config = dict(
    n_kv_head=2,
    parallel_block=False,
    seq_len=128,
    steps=5860,
)
Each number is 200 + 40 x the weight over the matrix's rms, rounded and kept within 0 to 999. Layers, rows and columns count from 0.

# up: layer 9 MLP up, 512x128, rms 0.0768, rows 375-387, columns 0-127
# down: layer 9 MLP down (transposed), 512x128, rms 0.0764, rows 375-386, columns 0-127
up375,188,242,189,197,212,174,182,244,271,166,172,148,270,159,223,279,248,236,167,153,204,180,153,163,154,230,213,146,169,189,226,193,189,198,181,241,195,157,136,198,200,207,200,164,166,290,168,165,256,157,206,196,207,218,165,194,175,162,148,196,199,208,216,176,241,172,247,173,220,206,233,154,227,218,146,167,179,213,156,231,190,170,225,221,167,210,164,263,146,170,179,208,209,195,230,155,151,223,145,230,229,270,116,147,259,159,207,180,228,246,189,201,291,213,197,247,203,237,173,154,241,190,202,189,236,215,210,168
down375,171,227,157,174,176,248,230,202,226,245,183,221,187,213,184,157,169,213,236,221,165,136,217,281,184,237,189,210,197,175,194,183,186,191,220,208,175,206,216,181,200,187,149,167,181,169,246,201,218,203,204,140,225,157,186,224,166,215,211,214,173,241,213,253,272,171,182,233,192,220,168,219,164,195,257,216,251,196,130,178,274,173,219,198,223,190,223,219,249,207,206,214,228,182,228,190,140,230,194,220,195,197,76,234,242,193,215,231,161,176,209,219,233,147,179,163,231,213,241,197,175,241,193,247,189,179,201,267
up376,197,169,142,240,197,269,265,127,175,208,244,260,307,108,196,228,177,194,146,115,240,103,257,210,177,196,229,254,171,269,229,118,188,254,265,264,202,146,203,226,223,187,189,166,178,151,166,235,216,162,191,161,204,222,230,147,191,135,171,187,208,239,210,153,176,172,267,115,240,165,111,174,196,239,168,193,137,166,241,243,241,183,140,159,209,222,210,218,199,207,130,254,236,176,255,186,189,268,178,196,261,218,209,190,200,233,179,234,187,185,192,279,215,207,168,258,250,163,222,242,219,205,199,210,224,230,184,199
down376,183,181,222,141,277,225,204,263,162,252,205,163,252,175,139,134,262,207,245,197,153,224,127,276,244,255,185,196,230,187,92,199,278,277,246,171,195,223,178,172,188,151,191,244,219,204,224,249,235,254,122,261,195,149,201,180,165,251,236,166,156,247,178,141,262,142,224,259,241,214,246,222,173,204,199,144,233,157,204,224,175,158,202,162,209,187,240,175,262,201,255,282,218,172,150,248,165,126,224,197,212,123,152,204,196,222,163,158,216,200,187,212,212,179,261,176,194,272,205,179,184,200,168,212,237,222,169,184
up377,221,129,116,150,203,172,239,215,156,199,112,244,214,221,176,169,131,219,203,204,223,252,138,227,181,257,266,225,177,238,152,215,174,228,201,179,153,267,144,147,154,194,180,272,173,115,146,217,256,197,189,178,207,173,137,167,199,177,77,243,232,181,261,158,159,170,159,295,247,255,295,176,218,155,178,273,235,225,276,200,187,222,285,241,142,250,241,261,210,204,197,243,233,161,229,204,133,191,210,207,163,167,195,210,178,120,139,208,185,256,268,217,215,154,223,245,195,283,170,189,229,237,159,159,195,213,163,210
down377,194,265,188,175,253,312,177,222,205,179,189,125,83,142,188,191,194,159,194,246,182,313,228,211,224,289,240,236,151,169,189,189,156,228,117,169,213,198,242,183,160,184,228,162,219,179,233,179,232,182,200,175,143,273,216,135,230,195,186,201,288,281,230,180,185,242,195,303,184,170,211,142,205,223,194,237,177,273,243,161,271,159,229,143,156,174,136,181,152,184,276,215,151,146,100,194,138,309,251,214,169,209,215,206,205,257,210,252,188,203,182,171,179,216,244,242,169,229,251,124,211,201,190,162,189,205,215,188
up378,279,246,203,187,175,188,188,208,160,226,222,213,212,198,201,207,194,155,235,188,247,177,188,208,154,173,184,204,252,233,199,252,59,220,213,254,195,169,188,211,174,214,195,247,198,227,254,146,253,183,276,139,177,261,132,209,176,216,187,142,173,150,245,147,218,245,172,151,193,232,227,113,238,165,182,258,240,187,148,134,197,189,307,180,255,247,275,201,198,186,163,230,226,194,196,163,210,151,204,156,195,197,260,217,258,202,246,253,215,252,198,210,268,221,253,154,211,143,138,258,216,156,149,210,143,208,218,238
down378,167,219,184,190,214,175,177,170,181,226,203,163,149,185,201,288,255,184,232,187,164,190,283,190,189,203,121,141,195,217,188,187,174,264,203,215,214,155,254,203,205,200,215,231,210,184,228,192,195,107,148,254,200,177,207,166,191,260,249,188,185,231,141,155,183,190,191,228,168,242,237,136,196,176,167,124,156,180,278,164,180,256,175,211,149,190,174,227,189,201,201,181,159,222,156,225,174,209,201,220,198,238,200,217,190,240,213,215,188,139,214,210,255,220,229,260,241,178,185,194,199,127,179,161,299,271,271,285
up379,258,124,165,213,183,216,202,181,264,223,174,203,132,244,223,168,210,230,215,269,120,182,282,235,180,215,205,210,210,287,192,182,170,211,178,191,132,205,285,239,201,199,165,246,205,193,205,252,201,226,226,217,227,161,225,190,190,172,190,198,285,155,294,219,258,160,195,139,132,202,200,166,225,133,147,175,211,189,203,256,200,211,133,265,247,224,121,177,162,200,224,195,184,191,194,224,222,225,223,165,189,222,199,249,248,186,162,225,213,178,219,196,219,191,211,238,182,175,198,269,194,191,173,141,158,218,159,211
down379,219,197,184,220,194,222,176,211,233,222,192,164,217,162,207,276,226,205,73,251,220,165,263,228,257,136,175,204,208,178,235,193,190,161,271,215,192,158,166,234,232,229,167,151,170,251,208,249,191,169,209,199,265,230,277,166,206,195,189,235,162,245,223,167,194,254,174,193,232,216,261,120,183,176,159,189,194,163,203,204,201,199,224,189,232,229,197,216,244,213,239,204,263,193,157,194,221,194,186,210,163,142,175,207,202,187,214,231,195,217,244,115,236,250,122,212,171,203,170,256,282,191,158,206,168,245,237,283
up380,182,192,166,203,183,168,269,180,150,262,199,178,255,213,176,176,198,152,230,199,198,133,159,252,193,170,201,251,183,263,214,157,255,253,159,204,204,177,182,171,177,171,161,190,207,224,179,262,187,183,201,62,141,142,251,148,206,169,164,248,176,183,207,224,196,205,233,215,184,220,215,227,159,190,217,164,166,191,236,290,224,227,186,231,233,243,249,221,228,158,244,190,238,140,194,176,246,191,162,172,169,203,257,239,187,159,161,133,152,266,236,303,184,201,226,244,314,222,165,192,229,177,147,218,145,255,141,226
down380,166,212,184,186,246,156,158,159,247,251,247,236,273,257,172,260,216,180,210,130,246,213,143,250,217,169,197,330,117,148,176,174,206,185,204,182,206,239,92,187,176,225,240,199,283,170,192,237,165,243,263,134,169,159,111,135,187,157,205,236,192,164,194,162,234,180,279,230,138,169,209,211,138,177,147,227,204,212,201,211,219,199,190,180,173,179,193,254,159,149,213,235,195,147,204,295,226,222,193,199,201,191,221,218,215,147,196,163,185,219,129,207,191,253,170,252,195,206,185,260,147,207,232,209,239,212,167,267
up381,207,220,199,234,170,230,183,192,202,155,194,261,121,216,142,264,193,171,177,254,169,198,244,234,220,213,229,246,296,147,228,120,227,242,187,147,141,258,174,118,173,173,213,208,157,235,189,234,124,267,177,235,225,257,253,191,154,189,165,115,172,254,179,161,178,164,188,182,196,270,120,222,203,218,294,232,224,163,193,207,249,215,207,178,186,216,185,127,230,210,148,174,202,273,217,181,195,206,204,133,243,172,216,237,211,192,168,194,170,178,240,185,183,143,248,192,235,224,194,209,159,236,254,224,149,164,252,112
down381,198,230,130,167,228,204,260,181,212,89,191,226,149,176,196,151,221,265,166,168,196,203,252,245,227,145,183,296,207,144,177,173,196,199,205,231,202,140,194,281,166,149,169,167,173,229,288,194,178,165,142,193,207,258,133,212,172,177,198,121,203,200,190,229,217,176,138,213,226,205,171,124,228,202,218,183,135,253,188,221,193,152,302,219,217,257,170,231,213,220,182,141,228,172,196,191,194,243,233,187,254,188,202,171,184,272,194,181,252,207,204,120,141,166,118,246,242,232,131,125,154,244,235,168,225,152,196,265
up382,201,294,199,220,102,169,255,167,177,288,219,291,207,276,241,206,149,141,200,111,168,116,226,249,144,225,227,242,216,249,193,162,228,252,270,180,147,191,153,195,197,150,139,205,162,151,212,224,149,165,143,198,127,228,237,191,240,197,128,164,196,168,203,309,230,187,237,122,175,199,277,220,235,176,163,183,249,190,151,172,217,129,270,252,137,219,172,178,204,157,137,159,213,204,269,228,251,216,220,284,152,170,209,208,138,229,189,236,147,160,175,244,223,264,207,179,255,214,195,83,275,221,200,131,165,192,248,193
down382,167,146,210,80,213,195,282,259,172,176,161,220,206,176,209,227,245,152,206,79,225,254,171,269,191,232,234,176,212,245,242,191,269,244,244,205,235,240,225,280,230,150,207,270,238,181,181,144,218,180,191,227,149,247,151,200,224,226,226,181,241,181,170,252,125,167,262,273,200,174,171,198,153,193,172,221,222,227,153,210,149,161,165,301,210,318,224,118,193,143,106,236,238,233,221,183,237,152,196,169,255,286,140,196,275,205,244,239,310,166,298,200,147,198,239,218,160,153,163,113,235,202,127,231,298,178,226,255
up383,172,142,177,237,258,191,204,197,241,249,155,193,252,202,100,171,245,243,268,309,260,239,112,179,238,178,231,227,135,81,203,121,197,234,152,230,176,178,201,172,192,188,252,179,257,237,188,228,229,218,152,229,306,234,157,201,144,195,233,206,210,112,178,227,158,267,123,186,199,266,206,168,213,164,226,166,255,212,205,257,217,160,195,189,220,243,175,209,257,227,236,159,233,154,212,208,183,211,233,185,233,153,242,268,200,191,205,190,249,204,180,198,162,205,156,203,211,172,162,184,159,207,204,219,159,191,203,211
down383,227,236,227,231,155,191,215,213,190,233,269,170,147,165,196,240,224,220,209,143,205,203,219,222,217,205,181,126,163,256,169,248,226,119,226,186,229,195,189,178,213,262,199,259,128,227,178,238,180,229,201,205,266,207,246,207,169,210,208,213,231,221,237,209,159,191,175,274,229,204,203,171,233,248,163,205,251,217,239,177,202,264,216,215,231,198,274,174,204,153,205,221,204,242,191,143,192,237,197,228,154,219,111,278,205,218,124,245,280,250,199,235,282,242,219,106,172,217,219,174,248,180,150,230,257,203,169,178
up384,175,188,184,174,242,189,164,131,189,151,175,193,225,150,187,147,278,170,280,202,189,170,200,237,192,208,298,251,111,255,188,222,263,199,242,206,200,134,224,191,194,208,144,236,136,151,163,197,199,188,187,237,170,175,257,222,217,206,185,213,201,182,209,265,170,174,264,162,151,285,170,122,236,201,208,277,144,265,139,245,198,143,160,199,166,232,215,255,188,175,271,161,258,191,157,250,260,180,287,156,212,223,185,142,204,191,241,206,204,166,240,262,161,222,219,217,203,243,255,186,191,162,186,183,210,176,156,209
down384,212,200,172,176,178,225,146,206,141,214,183,142,165,192,131,198,230,299,191,241,262,186,288,218,107,204,171,189,189,234,162,202,218,208,276,177,208,167,205,175,189,194,173,141,149,307,166,207,259,263,205,195,248,182,233,190,182,170,211,153,176,267,271,195,169,171,150,219,213,235,237,156,271,210,208,162,215,194,225,197,242,245,224,247,175,229,136,180,223,217,193,153,231,213,202,155,212,202,175,232,152,156,196,226,213,246,187,126,184,204,197,235,193,149,215,214,249,203,136,254,260,219,275,210,210,184,219,217
up385,184,196,187,160,160,284,169,167,250,236,171,266,197,142,189,278,185,231,238,182,198,223,137,145,154,237,234,201,165,202,184,146,247,179,279,170,220,212,211,210,172,176,163,235,250,213,187,187,216,152,186,206,198,231,237,123,110,237,212,217,214,149,258,250,162,175,178,165,195,264,199,175,201,135,196,241,205,244,280,180,176,134,216,145,256,127,212,272,216,244,229,120,138,119,192,226,229,229,247,186,237,144,222,192,136,180,130,168,184,265,150,229,139,216,181,205,246,220,221,219,216,212,216,199,233,174,238,268
down385,208,198,174,184,218,181,179,292,200,243,152,131,176,194,160,213,211,138,214,189,203,261,174,213,230,160,182,223,290,169,230,266,230,217,177,267,120,258,183,227,172,171,192,255,193,137,245,204,185,262,177,155,191,187,179,220,203,224,211,189,215,272,174,244,214,151,179,140,179,203,271,181,216,199,186,228,209,217,236,236,214,186,201,179,201,263,194,218,127,193,229,255,238,254,183,143,178,195,263,146,160,243,158,206,222,159,138,183,283,193,148,274,111,130,219,171,186,224,137,169,198,256,232,124,181,205,190,306
up386,183,175,184,187,202,226,259,147,184,189,236,200,237,216,219,152,199,193,174,218,211,220,290,163,170,213,192,252,135,179,286,187,134,166,252,174,187,210,265,204,204,164,191,215,223,198,167,166,152,214,219,308,184,263,203,147,228,148,156,83,219,221,155,147,173,168,170,178,245,200,177,190,183,230,205,216,229,213,240,277,238,222,126,207,169,183,246,155,144,232,204,220,243,175,169,166,238,184,124,205,143,171,232,179,245,136,186,146,151,201,117,227,248,170,184,192,204,227,159,206,239,233,228,221,256,220,233,258
down386,140,242,185,203,207,227,206,228,218,223,202,153,216,261,200,231,189,214,221,193,179,155,168,206,237,148,213,240,232,193,168,146,159,249,166,160,168,112,192,175,262,167,160,235,169,242,151,180,243,132,213,194,238,199,196,249,170,159,193,158,206,175,175,162,229,250,238,244,234,177,203,182,228,107,245,231,235,214,216,161,172,207,171,202,100,178,158,108,248,243,142,177,122,253,138,241,190,206,179,174,252,206,220,264,192,197,233,195,146,249,180,163,221,244,129,224,220,262,220,274,220,162,194,145,139,195,199,177
up387,234,215,192,203,178,191,190,194,205,245,279,156,154,242,201,205,132,142,228,218,182,187,207,154,187,217,258,218,207,253,245,254,200,155,138,292,201,240,248,218,217,223,150,218,257,250,144,203,241,215,167,208,226,236,135,124,183,221,191,208,119,180,231,140,243,237,237,155,199,181,190,191,127,216,243,265,212,183,242,117,216,215,198,165,220,202,249,208,189,238,160,176,178,192,161,152,238,222,286,217,200,163,217,249,207,204,166,176,184,258,311,241,117,222,211,210,189,236,174,220,213,115,156,187,217,204,182,168